config = dict(
    num_key_value_heads=5,
    positions='learned',
    parallel_block=True,
    extras=['capped logits'],
    init_std_o=0.00805,
    beta1=0.9,
    weight_decay=0.11,
    lr_head=0.0074,
    decay_fraction=0.697,
    decay_shape='linear',
    final_lr_fraction=0.0,
    train_tokens=111700000,
    dataset='wikipedia_en',
)
Each number is 500 + 25 x the weight over its row's rms, rounded and kept within 0 to 999. Layers, rows and columns count from 0. Numbers have three digits each. The size before them is the row's rms in percent of the matrix's.

# o: layer 7 attention output (transposed), 160x160, rms 0.0824, rows 51-127, columns 120-159
# v: layer 7 attention value, 160x160, rms 0.0779, rows 52-127, columns 120-159
# q: layer 7 attention query, 160x160, rms 0.111, rows 64-137, columns 120-159
# k: layer 7 attention key, 160x160, rms 0.102, rows 64-136, columns 120-159
o51 053:520516467534504545554470519451496517497511467499519473526468512431531474521544490528518461506488511473480518509561493537
v52 061:461509476462486485507565464541511456478519483507522500493502494509523522511515517535464498499507495478450477494526514499
o52 040:540511520520524512496478526487512526487479518515510451525490497513518500478524475481513523464478489553525459471493461503
v53 071:486492487534505509505490495574509497524483523486500461497477554493523509472524529491480504508507519517531479487503467515
o53 057:473532536484538513427525470476465487502529512545519519466499436441526517510511511541522534488488461518488508516514498509
v54 064:504510513496503513499555451526496494500512500489476505478501533496456425515460543482512488502513511466450502505502454516
o54 045:529500516497496500505489516516491542487505513489507466550483471473515559466546452511495482495435473548534493516492502489
v55 073:533497519512480453494469524456495563490537463496516523498486426505473460546507484501527507508495481478491488493486514494
o55 069:485510442481503520589492527504514450502488501435482478534491553485483469497467508480487482494507551492503513517482517494
v56 062:526508494455521548503530521527513487499486501485510497540503553488503504532481485464496468479507561527470506516473485488
o56 045:507470564468476456477477445493504504514507500539510492445503480527493542432514476514512523529506452490536487487510504485
v57 077:474524521535474497499484519545510517523525511505512517483502470504532543521488524506501485504487494475483519480490483515
o57 056:496474468490531522589506501451512470502496524513500482486500472438451483489538492490508501480500513554478493505515518495
v58 059:479509536522508517489493528479488561492492504513484494499497437500447480529478500473524474525489475550485495520461517512
o58 044:516475471441518484603505502513493462499537458453504542529525538422493492507492499509504478486482524456485520484483487498
v59 070:541489479504480501500473487477499508491505493502498492494457462498431489597554487512470509516486477473476495500513520486
o59 049:506508474492475491498501544481525481494467521480500517536514513557518449495435532464512489459553518517530523514468497509
v60 073:521509516492480510506488486463516468500520503514511523489494459498442529522480505501464471505494499515447552506460488476
o60 057:507472469484496508568494518509549491486479533518499476480525506508504483542551495470514484472553483514510479494524521515
v61 056:450490472518512444496487482521507498538480525485456483520491480504520497514527534531528528522494490499561461506514481504
o61 044:546538492502441531556517516511525502464501516485527446521484477545493508520474485486447523506540517526474514499481509528
v62 075:529509484557493476511485481496501513485509505497489513502495529504474537488517494526485474507504519488516488492520505499
o62 055:497482512474519532452546536484543450495467507524481472482493487534499450545517510518497497467552506503506516487502497500
v63 066:503492481481503473497535489519501546472503466511495512502523512499557485549532511505528509485504504495564442479464465516
o63 042:478551524504479512533522533474496522510485510466514453471481474530497546474491491508499510498492494454447518521515490508
q64 106:462483518526520505497463513460506528512522485520515487509464437498468506542474468512447500506467516476498486510505509506
k64 105:495517491480530501507482523498495489503502471486512487498461489502467494502492477528457487505468488465482521509513488527
q65 109:475485465520540466490470495507533519508478502514544496490440460516537516509495495482497524509492521524479462508513488534
k65 107:483510504510556478462458517493546506532467508513539544489436476530500470473465505488467475485507503540500485491530484517
q66 077:536496477491533485520491517539497546465449520530526508483461453485502467448502476466465541517466516533481486509528549507
k66 079:516524503453501504476498484483477502534479432518477515486508476524477524488474469481496508523500463520557501479519481466
q67 075:493542491485496521516496494484518492514510504520502469512529541479500524549514493558460470486486521511544503511499521496
k67 096:437509493530522496495499493484518538452495518541498489488474503469498484486501511518511486501492516482515503564507540533
q68 108:457518503478501530502526482511523454472489539491477454520495537500534505530498515505524487517534497525531515525492516535
k68 106:440493477539518492471503519477530504441480568485498516525471508497494469510492522503484505519530522529512506541526532540
q69 095:519498491513493510510513497529504506483492509544539499521477458455526489492491484510474550532463515516501469548476519540
k69 089:480536491521526478443497489502486508513463472551488547500491480530481537507460502510489500510519451489512510471536477495
q70 121:533491486539486479506498516529490547475479493547540497496475473494533505518485487475478554497459522466496485501503513502
k70 101:493505526512507476490510489511508537533481466567495504464498464567503516505472506512505505488519485490521487481504480452
q71 078:498507493469508515513480467451520456535546468526482504527536545496499501522509508549463454490499527509507507500497483496
k71 097:446505482493513481523501496491510482467515502498484507490478516472481484474525501501521480516491523477487509565522491509
q72 088:518490506497511521498523477520481472512468509507501532480557516491526499458501496478515480506526497512486520463514439526
k72 110:514492533484486508476561509527483459554493485513505477528576504527491556518488523464533505489523481540455494417510468470
q73 070:493484519502546514490513488529511508486434538506507508485453442484516479444490488469467537511512505527486474499520498531
k73 073:498530484447516513467494508492496463525470471509497525501493502514482537502480482478481501529504445513482503464543468498
q74 097:513524469487506495529465468482523523511464520556566512469464464473521505491517485496467521541441532524474484513495525471
k74 092:504561493484536474455468481492523499525439487567520504479483509497521520494457501466483508518488498514520525517540487467
q75 106:527492533497459523514467496549508509484514512482519505491504533486535523504488506482517511452502488452504506491468470522
k75 100:536480510538461512527518501515477514497517516499527496501545503431477518528491507485511494468471476499486494486455520506
q76 102:536472477473486494512440516458497447521508484514495546512489521494475470474511499510455481510492519507447518479498455484
k76 103:525478492452432511515491520508493466539512475486495532491485474493491501461517491478511504547470511507498508484486471473
q77 079:518527465515441516475487499465519507543548457531521505510515523500511527520509528527513473534476498529485474493460517443
k77 076:541521475560479495510469488505487521504501526519505499481520526484505488513508520496489477486497529468520491553481493484
q78 092:481507507507509505501553504527509452493492496511462514526556556487523493497494508541528489512509490499504482527473477549
k78 086:471495510535497451493551503529493500508469508527451522516511496513482547528506522513525476504538511507471462464508482538
q79 082:446536509493579477517541539483497525514495496482486494533478496520501490488463489486482480468533466530501515503561489528
k79 084:451457518514509489492492519516503516489575478473490548514495460550480509443479488519499500509512477499488493505511474530
q80 090:527515484483509474492537529502490526467508532471500505486492443488454429452506506493504528496509510549520494533517530501
k80 082:529503499463495505488476479496482448512518485448456505511521487510462485499483486503486515490530466498511468521499472528
q81 126:468531468539551499508503542491517520511495507564540485491492483500532509520498521512463508494457520509506491479501507516
k81 131:479514522527548490485533534494502537524486488592531482463495495525474491494475544501488488502460523497493495465489504501
q82 104:530465511507511493500478437494495493498481490525503531482454451510484495457499478503485575510470504499474468492479482479
k82 092:509521477459524482518461470499516465510487485535488508476477489508528528483501473514494527515515469467483525500529480438
q83 073:486481536515471505518486523513511523465509495500522534484475437491499459529470484485485510497496500458504486562464529505
k83 090:515515522482486487514496489509479499519487497461503505514526511491501502542479474499444516486516503459458497524474509519
q84 101:498520498512491524474511506491527515488442564497512507488493500518548507522494481454484502575533511452461505489483522497
k84 103:479513497505498504457493501502559495510448506520512499511496526525521530553509479446516478506549536514511501515483505485
q85 092:470561508522503508496536536517516526464492574532519485504504479482519483535499497503463538532494507477520496502488520519
k85 089:440522518514545488443512520501528512478484507580504496482496502522480532528460525502504499525537512503489489501489513527
q86 094:493440504484508475544504512560486506489466484468526546521475506486512518468472495472523492506522510475475516454533444537
k86 083:526493524521481516458528514524514484510480497481523513525539481510522519510469488435509517498534485532493524434510474483
q87 082:479531506532479536453515504519519487534467522484498478502506523501516543548509514504486501516522477494523496515454514519
k87 084:461489473542491533489492514486523520469508538514524510510464524488513513519539486510496482497512493502465509525483554533
q88 113:484493518460518509521483455482495492511489494498476518498457509507471494496503479494484504519493495519484504525490519486
k88 109:483490488475498480519471476471495481493495499454508496499473518465499501493502458492452530533490497504517527570525493471
q89 101:506481506471491497515478503493507527519538438500503532494446501520495503482474504473516463491518476473439527483541479498
k89 097:523494505510470500552477486523478512507542479435509536488516506518515467479487478482489500477497490467515517523502460469
q90 079:515479486482533495523523524526486532464457476515497531516482465477481444460502490491491516535469519510482480534514569483
k90 081:524522494474495498501511491520472499526473483502467509516534487519496509500488478473476511524488479490508475480512493481
q91 078:502459519489499493495513498543473506454442518455477486485441483504463492470486487472509547511518494507507521511509519521
k91 083:516501505476474503506477489484493502480500501458497506502483488522516504508494462500478535541529456539535519496515523471
q92 086:509527496489428555468468481470501469558527534502519492482485533508508512542504513501474479507503491542496516505450455468
k92 086:524452486507432506496478524484504493517521530486536519504488523465482527519512525497488505505463516543501499528482500503
q93 071:510437500500494489527484512476497506489472519459518531474453431483481461456491461481468524528484524518483480516513503519
k93 068:510536508431510488475496498484507458549479468477483502502498490505497509492472469495491513516512474502529509494536492497
q94 103:506511504487530491478508428520515504478464533510495489470500459496475481486524501459486518499515498471523516485534524500
k94 101:453537477442551557477458464478562473461499504498505466520479490497529471486506473484483506479519507493489541517541514482
q95 111:531522475508501513447460472477535471527513493527498511488497465511481468480561506505490523512479511552488463523458544465
k95 116:512510462468503509532464505482504466547528498486498513491479498455474481481559482524473480512457490510510495530478519500
v64 091:500495551496514533500501479596497496531487486504469446499477522495533566495508505499555526482504520489528513518510509505
o64 089:546526476464513483483518517472494466485502523513496530498504491495477503542531520501481449470433523550463506533454538494
v65 096:535487504488497569499494487513496480494518430516537448515470524493470587460506497506510498510499497503531491480472482493
o65 096:515527506493460506473500484512442516495484556503469514527502525523504477554504537465470498477494561508483506531501531488
v66 085:520535489538507521497479474501490458480493489493524511485516514489524507479522498549430484495506512455442501475509499503
o66 080:500505515456475539502554511496478513537538490502485497531487498557491450498499482526544498503522475518544537517486439469
v67 091:480511514530514449505523467457503505470490543486496517490529437499493500536481494523437485477505512476459543507495475497
o67 101:541447494428476542515470523538500524544495461492537505513494484516512476448504482498535531474499451480510461486500465485
v68 086:533484490488493523497525506410509561521516474519489508446498499495520518486468507516504487513513519507508495516512513537
o68 083:480519462504483504429513501551518466503514513478514484537523475541494480508499505519509508440548495444519531497514492518
v69 089:494511491518492468488490478557513518488497519523491484477533435494526518528535518534480490489506525526509519493479483500
o69 102:510453520466483531449502502482514491529545503453545545539474499481489469495490494468510527462476502499495482524483492524
v70 089:566482499511497540497491473516500535508468518464480500489510457495540497461531500495493490483497503505494479482506479489
o70 083:447512526480499562596488516468520478505545502511527480512477503460499481525513508532507521518486462494515529537470497504
v71 092:532521515499525491506495515497497495516515537507491484496492508508515456481513497498492534488500539526490474514480491503
o71 095:491514499518480515513535483494493488497511470472476509506484478468496517527525460521538454556502482471521522511493494485
v72 085:473461520468546478493490495447490497522514488491529490483509490498466492526479509540487497484500505493499493488514503504
o72 084:482484450510511487499492516503469482483513528526438527519533508458525510518552490498525529492519478513518474516520509490
v73 069:506477518528525428497447475524518503516523518480470509477494503491562485512488494518510481476506514432533491504493477499
o73 069:461486481503515534566537526476527526479493501527497497530533465404455503488541505459514509568460482514504474501488530517
v74 104:524457458527542556490467514444500501457548480503514550496513535506440481510499482519440523456487504515499455516485451512
o74 100:468506531467465502599519485494467499498460521510503462518492474473539526476486487490515545529542487455545541474521534474
v75 097:531534503499492556510524501519483472526494487495525484530508530502516516430501499476535501526505473490490496481501516477
o75 116:505519520477514489450504503522476488500499516522509503449473550577518487530484534507454468487502524500467528532483481488
v76 087:474487492509520465495482503465505501507519451503526530493527483497481518565481508513465472508507478501509523483486462488
o76 087:448503523477523482470499478496464498490509518498477516501506495526525482459519482502524573455514474510495466515502498495
v77 094:507514501516492519500471487447488504513501497491503502508477502496502560471487488511496509492493480451487506506522469488
o77 098:507495501410512502570510500543458490496474531535495512505512552537502483518501529517490500497532518500494493490494527463
v78 092:558498478465488453493447504573508492525493477489467490503535507496505511481537488474545484535493491527526509504482546473
o78 089:406501526508525527461538505472506484493507555513496534461494503491511514540498507509435520487492520511522477496527483487
v79 092:513503491512512494508511471393491515511512494504516498498471531502517543496488501522503540520500521489485468491492539485
o79 088:482529542464466519526514516556468497502514503506493509506512516528511457495518501507502480463535495427488497507513494487
v80 101:504494506525535501502525484579497492472487525502473538484483487497504472498514506518516490507499509443485534505553472486
o80 100:507495513473503496485517486449541467488519463493559456523507482517478513481520506517523500515502460535493514531445503504
v81 105:488489525501484498492468512539502477519479530489461476511501519494505482509516505497537509529496496488529518520494573464
o81 104:494464471468553470578522525506529523476458529529518564459528511495499517503477510491465470474477507525501468487535493508
v82 099:504484499516520535495534497455491502518500490493498520462487525499495533490497496509471467500496524467459472504532480543
o82 094:518528518512482494482516481519480497492531500488483475532516460471524478488492510568528519493535485498527562466453476490
v83 093:481496509485507472501478470578517485496478510500449449506525498494552528538507518517544513522506533486528534525500540507
o83 095:524500521500500503414537524504523494525515494508544559496500467532452489487525500478451476454436479515476448514482469483
v84 092:483532463479466507496497528546493482510480539484520475494499444506491549463519497521496480523488497514514532483483540493
o84 091:529461511482488496498484525492511502518509524483473517516479568508524477585478522516461487473548535497492480467543461516
v85 099:514519480505528476494433487549504494482481522486444515505512521500539465487530507520534492519503488469464512512465513470
o85 092:470511535485479521520570496478532494521508513524536513496477480488486536496515520510498479519459520493550483533488515479
v86 093:493482533515523502497522472495509508508520493499497522505528452498562449532522494517491524435517516507476490492492511516
o86 095:509525475501484543456487513495488503498524481496519523497486488469482509463484465474522481521448460497506542541479484497
v87 091:507486508528526539503497484522503535471521492520496519482455527496473475534514499511501470489501502477455495515498477480
o87 087:462512505469483471477513461457517469516535510456520456522516458530524509453520524482523534494466476522532506548457542500
v88 096:484526496516474533504508534504476450521470482511509460510478589508454534467492513484520487516489474474501501483492516511
o88 094:526495486454513473526529488514515500510488520512482496456519514616524491509489518532492492473538525514477518506503484463
v89 080:518492479507538527501459477563512561474499494491460494527481536496553488512540491535545503461496498475474495504507465511
o89 072:497522543467434503602536492469510456536505499498527495506516489505490518460511515483455526529466509480531494542449535460
v90 087:554516496514460454504439501529492472468525436509526500493478480509499477499528461475499513479504486474477463486450524513
o90 088:455518524475487539464507467482486540514495539476474522501517543490514512494473512528473482564512560506530513474535505490
v91 079:503500471495483489512522516467482479497474503494518477504486526509471514462493503478534512495501505514515466507535509538
o91 084:502518526553492503469473474496510492493553477519476459475487504496523485538497500549486484536542507490461522480515498487
v92 105:523501488469516524502499469528515558477514489491498473512522495492505470524503515506499520463502484546495517519455528480
o92 099:483511499520444516542496554484522455545521494502511483518493501506517531479542480469481520501453498457502462534523502504
v93 083:494530502497506516505515480536492513508498523495491466511488511497507530429525518510572527484489494498480501514513541497
o93 078:547462478481469507497505537484515481513518503526509518497459530534539493556504514514490460499519553519477510544515520497
v94 089:454488469523511522490510501469498518471487516497520538518548498504522491532499515537456499473511478483464496474492461504
o94 090:508493533515501482529487504491476496529506494511492505484468478479517476458498481476492556497489488517533528498487477493
v95 087:489536521487440531503543495509512486539458541489483492503485498492568511478513499480514495511499504517488521474503530472
o95 087:539461471497554506508470531507551516503519511488526522456500514559492426491449504488507456456503505511492495510508491537
q96 107:521477505452497477517476493486527503481553489456492517470530467476483488455479524503488491503490501538491510491510419526
k96 115:494513509459484480559519503492513507485524476505524522469495490456484479463529494551505491492473480533499517514525484463
q97 110:486501481511503505521464494530516515457520463491495498520477518481515553509510547504476508513507542443502494530500474506
k97 126:470451517490492496561550482482492536493516519530508475502507501469491491516488505524495499521436531461460495512435504495
q98 109:522544477530499518484485467518454510500459496496510544532512489482485496504482460458477498493503429505471536491517510473
k98 125:513502503533478513335482480519461518487478517506490539508507486554507486513465506431490497488578465506484494496541510498
q99 112:518470488527508494512512512482499517497519447484536475475482507502526517477500514483511450539477516492467474475513422482
k99 108:457477567480509480544503532501479509494507531487444535487498504530538512499463544528465515502512493512453478449532428521
q100 118:501495542509470537475513500489506484483541519492526483506533489500497536502430529467489451518517510459494531462466442508
k100 128:462496512514474556497477509498522508458455487490531494473500517469517530506542488510523446508463532467522530511479501500
q101 120:505507479498522470486498492462495507525493525542530484474520507483518544494476526504476492537472482508506527516462521471
k101 126:497502479508511507499526500432502510509495512544532520472508506498558523486492517530495514528415528511511501479512493458
q102 115:497503495471490498494508470493485484483470538506487532474468480511490480502548518482484511554513508523460488504482508490
k102 124:493518467437518519492506492459519479469463520505524526491458480521478515495526513465477535552510502538456494524546514487
q103 112:496528475526500464489478468475497513508498518506511464486486479486503520461493510541544508493494512506482521509470538472
k103 118:531485456519483458466520466459494502491458522475519492526558479495490508476501497533473465480476505488468522525496530525
q104 114:487504536495505522522494529474499526523526510544482497512513480479540445457482529515469507500469538530500475527481539522
k104 115:502491491501487505509550495504463477507514470514521527499503520475492473474501505481477504553454499513497507547500528485
q105 112:485499507520498459493518506543514537536492442482493491491523485513461494525471484515512532503512441503514510534486466456
k105 116:482493463499490478512461502482541507552509459515476507541524515511498517495498516496485496446479466485481521474491480500
q106 106:465480441497531534478515492517504492459482475490517497524484499498488487480527512506470445510499494514513517556464527545
k106 119:485499501485526514487527496447533550484473534501502453523495518494472475498501509497521505532474505498478506506432564456
q107 115:554503489494474492505537527505488528509498520448513513475535490470511502552518498483552464525512487479511495530481565514
k107 133:500518516500471524459496514491484514500478573483493505504512509460521515527526511464492510514550519543479478486488536525
q108 122:498531471481495510505472482522518497499534439523505515501492463502501458457460515515474467503510518494526506510520523498
k108 129:485505510483484520514491509546517522506537491530527520489495484493489481490486505497478480517537485492492492533550511513
q109 111:462505505501443510495524534466500506521526500529517491491515435524485476480468472518502467505489456460487519488504488478
k109 120:501537500492498525517460537502552489528468481513478518481533488514491516437537507498508491467524480501497499497475500460
q110 098:510528506468492508475519534481500498516449555490457516457460494521483517498509528535518514485568483491479479465497513478
k110 109:530474477473470524476478486527508479483531462498515531477461519527503467491564472471484517539504522508447491510482497527
q111 114:483460499500498502477529540525516506458519481496517479491527494538552496476432508480480479517535497483480494471499472556
k111 114:452475516478503512514506536504541528520488493464483489535503520550516495464463528452497489509563521496482509481495476496
q112 118:458467464479486531542535519507500517475480510466484469517479520474494498525496502503516497522514494461525488519463523530
k112 131:481490497528512484519574486512469527464481541476528444510494518437527467500485473508478514513541505472541516502474517569
q113 119:529498495458472455513455476515496500485530523511496552499525548482522555462499516494515471506487502516522499461496476519
k113 130:575488494498483472472448457496505510511532501469516545473532502455533555477499487469498474505462492509508517487524469498
q114 117:526537487537493494474486442488500506449511523488530497462532493501503443497504515528519524493514516477526523521525493465
k114 123:542543495508492475510460417498509533466512493523494453484501478487478504518497489526536513476502492517526505515523539427
q115 110:558555466530524584442470497469515497496478534516492509466445492528509507466524505500466503507562488492485487515494537465
k115 118:522511484540486514449494518513562474486490521510492502458492482563492485508516520468476482532548480484510479480502519464
q116 119:474514542524518542493500550510487472507493553505466497497456528502532522503482525477484534470527514469506496483470485512
k116 129:506509486525478540479496518528516449505462530512481493523464522521533521540484507491496556532553510478465471490468457522
q117 113:496499526457521448512563522465499507516539510491484468493501480497507465478475500553477502457502510511485530492499451522
k117 123:473516467542506510480497535516460502440508468524495515525489514492488488500517540521491489496510494501514517507508422536
q118 110:505502485485470477485550438496498500450503505470498476475473527511460484494476475508510523501543523485560519487499472481
k118 126:498474461518510483514490449520515490467520493452519468485463507494474494500520464552503497515496537486560521513493476522
q119 121:497486506502504504525509509545500503508492502520475518489473516502515479500533491491444504511475479479471513480463476463
k119 125:511504522535526471504493482483506468479499469528520531478491523464509483506494476503460510503482488472495548464488486500
q120 119:496548535505503507519467467485504471468553476510464507472501493494480466491522473473491494494486479464529509497536546488
k120 127:520517493527511547503476494511491454539539501553503502523519505489425487502458477489482521488488495511496520508528512457
q121 122:503479502469483461505485427485515541468496495480496515504529529504506509540487485468495496528521498517516526516517544449
k121 132:510485460487487464537477478507528545461505527493494530488520529461533505522487499499505498512474485484531531546489493442
q122 114:542493502494480463510508509495508494534549511519533514511540529491496521459495523545557508483509539495502468472480496471
k122 120:544475475475462468562450523479506539525546503511516484478490507483501520495533514530505506524453518473513500488483488497
q123 118:465477518443490541552505470529524495483544498500482512490507530477505510446507470492506484522500491506502502517502457453
k123 119:485509474475486502566438488518473512487513493479529533504482491392468495522492509450489490520437477481474510544513523480
q124 104:497473502486491481490509509470526457477496502509473533532505456509473480452553492495490440545480497513472490473523539493
k124 096:540538501475489497552483538521515538478519491518496502467492472486495496506535453489501487508450498485471537526476525443
q125 116:468529486482501497517548540457490487468507506510511496475494490489508514480504477508498492508468494511549545508498516520
k125 120:453506507515518514501508527463475503494486523541522497504500489485486502478475502530462507518491496516535494474494503514
q126 115:560502522477483511534497476507495506508515507546533518474463483490514499531470494487535523492449510505483465463505483459
k126 120:519512540517497505547483484550495512490482488546510525503514484495502469501508495510502513501439514463468457469499499461
q127 115:501506510533509507515527471492543477486510520548522493515546460476506478489507492513472518528470513497511518477493507502
k127 106:522512513524516518555512506522486550484469493532503482497465486415512499551523496504495458502427490498533544535426521483
v96 119:521451539477512520498478454543496512468503549484479540499521541496502446525503531470495505450501479523530475516476465532
o96 129:487499497554533507478530534474516452507495485527498481485488463480469496463483512503463496546502501498487491502503525508
v97 128:484488475503444492506518494522493485510489518505511451506528509504506476534493480533485496520490516518527492472532438548
o97 138:498485499486558535495479526488528487497522477524476494500486526525489473472507499506475471454512523489471534550489505499
v98 124:462500504477498509500497494513518451533492500518454470497484440497519523502492502467464538455499569520517521508491510509
o98 128:512503496509479456516471517491472526464480507464506475499474516444538544512520513532538473511486485506494490472496500494
v99 115:503470493550494504483429508503505500488517498460508548515525531502501432497519492488424485543498480448487517512523470480
o99 115:498500532484537479563569460420503493489485486487503500526497485445526522521485550490508519506458539536491498498500485516
v100 124:465498513514510519490489510508501458497486523467518502500529475504513512489485530508507445509489480491497519462478458503
o100 126:522476457452504475564490512519496536498531495491486540504482533516487489490502540500479514484505522478450520520519558536
v101 128:502485484443516541505498504478501453486453492480485498523527544502499520530523495486485510495488491500550536515513474493
o101 137:493545468508511450487505531519475511475490480515509526474481492537520502499482502498485463495513514475456488424482496504
v102 111:506529496499513477506458529510497514545471518513444516528477530495468539506517481472486519510502517484535506511452562499
o102 114:501490443497476451457522474513484464452533481486487492461479468483504505480493525527513545525490478493506468497535441480
v103 114:525507488464520516488519522488497518490489533464522516525504500512471464514506516488488513531507507550544493531478518465
o103 115:465471452539504474552502516507498457470482480504486502508469504520507543498496509506505534499536508461486481455559508546
v104 118:488497501495518464487519497483503507514546500527520520508508474501425522546490525461527462498506468535503481492477560515
o104 118:480510494515491536543490456511490472525489532456498471528478495482528523461463476553464533505498480496506550532483499483
v105 109:568500520485514496501464485523503545498497506509487503505472540495519522551509446510480488514509552531558452522527504497
o105 110:461491490602500517480507523508523458474525511506510514523538447527505496514525466518490510508514470450507516467520517518
v106 123:496498479511478538488555493539507516515472458532494474460464522504492517531522510498518512461496476529528500511519507514
o106 118:481491477472477500583451487514492504520511512465496519522511493461490505502477487482529492550449513511477493482482527491
v107 126:507526531476460482500493474515498534494479464494499501512475508514509516457511512491582523486512505533491513535473468482
o107 130:497491463506513487505518506536485479485529523528504478497543528453499524511509513509444466472491498499494479477500511486
v108 121:531478480529497432480439514536502531489508509517495520517461531519517475497525482503489562526506534467499474482514529513
o108 120:514528535504511551599504483467473506474496471499486492483530477400510515571491520486509485505450501501484530510526453474
v109 109:488528479461533466508535483507503531514508534500473476484494530495523527562502493498511459525487472498495514515497525494
o109 112:508524543498496542497456516505503506505521496488549509499476470606510462511494482510524569505517509517487476483513497490
v110 124:457509468531485476498481505440495547494499481491498522504474499505445476530502497482489515503511483504507500508504509469
o110 108:490482514485508480570526464502490509500481511504468471516520498508534503502492520503501553507514494511506489480487471470
v111 113:532480486448464535501498466492495492495479473523485483474517511507542525446493467482510534478483540460517514544520437535
o111 117:486542505501510520513493536517509505505515543522488519464494521497487450496538489490478444499533506485515470460441510458
v112 126:549512506497518526516469494512488556490503459516499493480491545495539467475543523521488470550497544511562483490525491511
o112 114:487513475543526488404491498494523443482523529489549513542538457539524508580469521478483492467496498484463502487489506531
v113 130:504510512481501543491523505473504543547527568474506499486502499507527462440488487519457471506510483493505519527487468513
o113 129:546554515549506506526502497498484481497493530498535526491485496477514477526511514488507540470469519490487497495514489524
v114 113:486497502485478528524515506496487535516493502500501514503491468485485493505495488523521515558498463479474500486478522477
o114 102:542482511499484526393517476505498512512526516523538497487485532555538510461471489473484508488480496478514506528496474506
v115 118:505481461523512508495518488524504489478527499459525531463480545506506478473513454533497515504502473508504483528521517467
o115 121:499533568513470526503499493475481497537464507530501512548541529504489523470493432492482485494482538510475506486480449518
v116 127:480531496505494497499540496508507516501539550501525497533540486507478427447500493521487478515519506512485484482510497488
o116 133:470477498527545513509490516513513464499476477502500462532494515484508530563495503483553514477488493536491476489528518532
v117 122:523500502492475494488498461520510510505496543464527484527497490499500508586504504465497444515497452482511482451502503516
o117 122:474521549549534526552538505506499482526510481486508489496488518471498478463479529531484522504471495495471551549485514508
v118 113:522482497509558477503456509507501530517499507460467481497545537492505499535508497502485469532501504461539505523527517505
o118 117:483545507488502505456566463453499483485509480496533523538487490510516490492467525517494530498485509569491487497486451460
v119 122:538480523473483580485516495469496509454502478441571522500491496505498469567481477514440484530500488504491529517519474512
o119 128:522486487529498482565533481493483501530513500514492515473506479471505469464518502455518510494462531486531534483511508520
v120 117:549519506524491508491515523487499501491499466536474499479481526503510543451527472488465455544491542525493536525497497517
o120 120:504528465502517476583484490515497457486504499478469464480526462494472432530531489507535489482521483486543471484536516495
v121 118:507488515544479557490512496520490466480471474507530529482539528501495462484524534473521485506493425477525444481497500491
o121 121:482485512459551469486524503520497502513485488493500536492481525484511506502463499476470440507489483450453532501479510534
v122 117:446517469520517458521509500515509531501504513527470492499480515489505485531512474524461500453502479492566489502547510519
o122 127:493505545511494512447481524501507495446472474493510512550535477527471518492471502508573500501492496543454490518484524512
v123 112:544505537510500511494487473510498522501458506492513543474527447488554480494481515494516519500508499484526491499503489500
o123 116:468477498505480496494511506514536482518529519506494510500507496560494513507553518516486531487526510455489490490511522486
v124 122:492521526472512530492513501534497493526497483508513518521467491499495486473511471534475469559488488455485520467494463501
o124 126:525476495519470486489507477523481490498504523495489489513509489504520499516490554515519527466509538520514509531519502563
v125 118:497487546497523553493502539466493512520465508490477518515490477493497512590485551509452527478510514540487498530499475505
o125 120:518425435493477455526515495463517500467481503489499488498499502509489485473506499499512503528492498497557509498548524531
v126 117:486493481502481553489515489499498478436500444503497501502475493511497470463526521523492524471500483491460503523529497505
o126 110:537481518529496456547499516480529496545466518524487507514528502416499532499469479466478454554452518529533475493463500500
v127 125:475509527495498532516531483474497527461465475461498498467487500485552496511488557522506496482490462488487539496504418486
o127 121:517514510507471440404481499501513511553495518507504494493531515619493495511515522453507495522535546495510506498500516523
q128 094:503521539510524530506486496478505523481480491502480532525467523498525511523493496526513490481467518454525506492489503499
k128 103:482522512513545490494477468491501511484506534532542522507467483520506492503488460471438506551498488501485502474530503497
q129 109:449501493467522503598516507524497496495489548492505464503496500447493475513511496514518537525438498518509495557478468526
k129 098:495505475499490493522501490482426510493500500500550522515489499352491499511491518503466515490432477489476522505499501532
q130 111:496495503517490463518485523500510537487447538529518503480472471504550515507496497483495511518514504476506487518513467493
k130 101:516511515502483469593513472509541539489457513540527529503509488482505485562513485521484514523471508508459487495522492524
q131 102:484497486503516528504466517490529523582510522486467497465509504531517494525534508513491456508497524519486449510487512483
k131 085:493501511481498506705474526500497480519506506509494507494509520383498487497531507522508505502438497516514475518503488484
q132 110:501469502494520504505459482502523519489481468504534514530487474494507510467469481514510468515512494492504491474491480519
k132 112:502479521462462496541510470533535503476582517449497520504473466498521514473458462524511523502498496512496489524500471508
q133 105:544465508489487513452475525511513516484481500485517492522442470550513497465517499460490485482560527516474456439501498521
k133 094:495476517464481504572487531503593482515519514474465510488468514578500519482508523519529526479549513494493481493493464476
q134 088:491521524482520502504531501506481493512462517469511481496516538510482467535508519468505512502477541489471504460520488515
k134 122:472519492486502507467500491472513459512447507523519484519510527521527500534496506488470514522552521512498513486527505535
q135 089:467502470522466521528543504479484516460476549496531507494450488471519521487500514485513540545468495505555492523471498505
k135 075:493510497532499512489495467514473537480474544519548535513502481422495480559513489466455494533435478493467530528488559516
q136 099:469465509495527485481516488497472500529496442475482479563487516507476525489484492531498510499491490527512476467497522547
k136 102:475531521501516501464495554528526478503512527509496475504506495501522494455485507484504493472558514488545491490471481489
q137 108:521525496503501495506489519550527491492458500536525543497475418493521513486495491478462457494474484524513443500507514477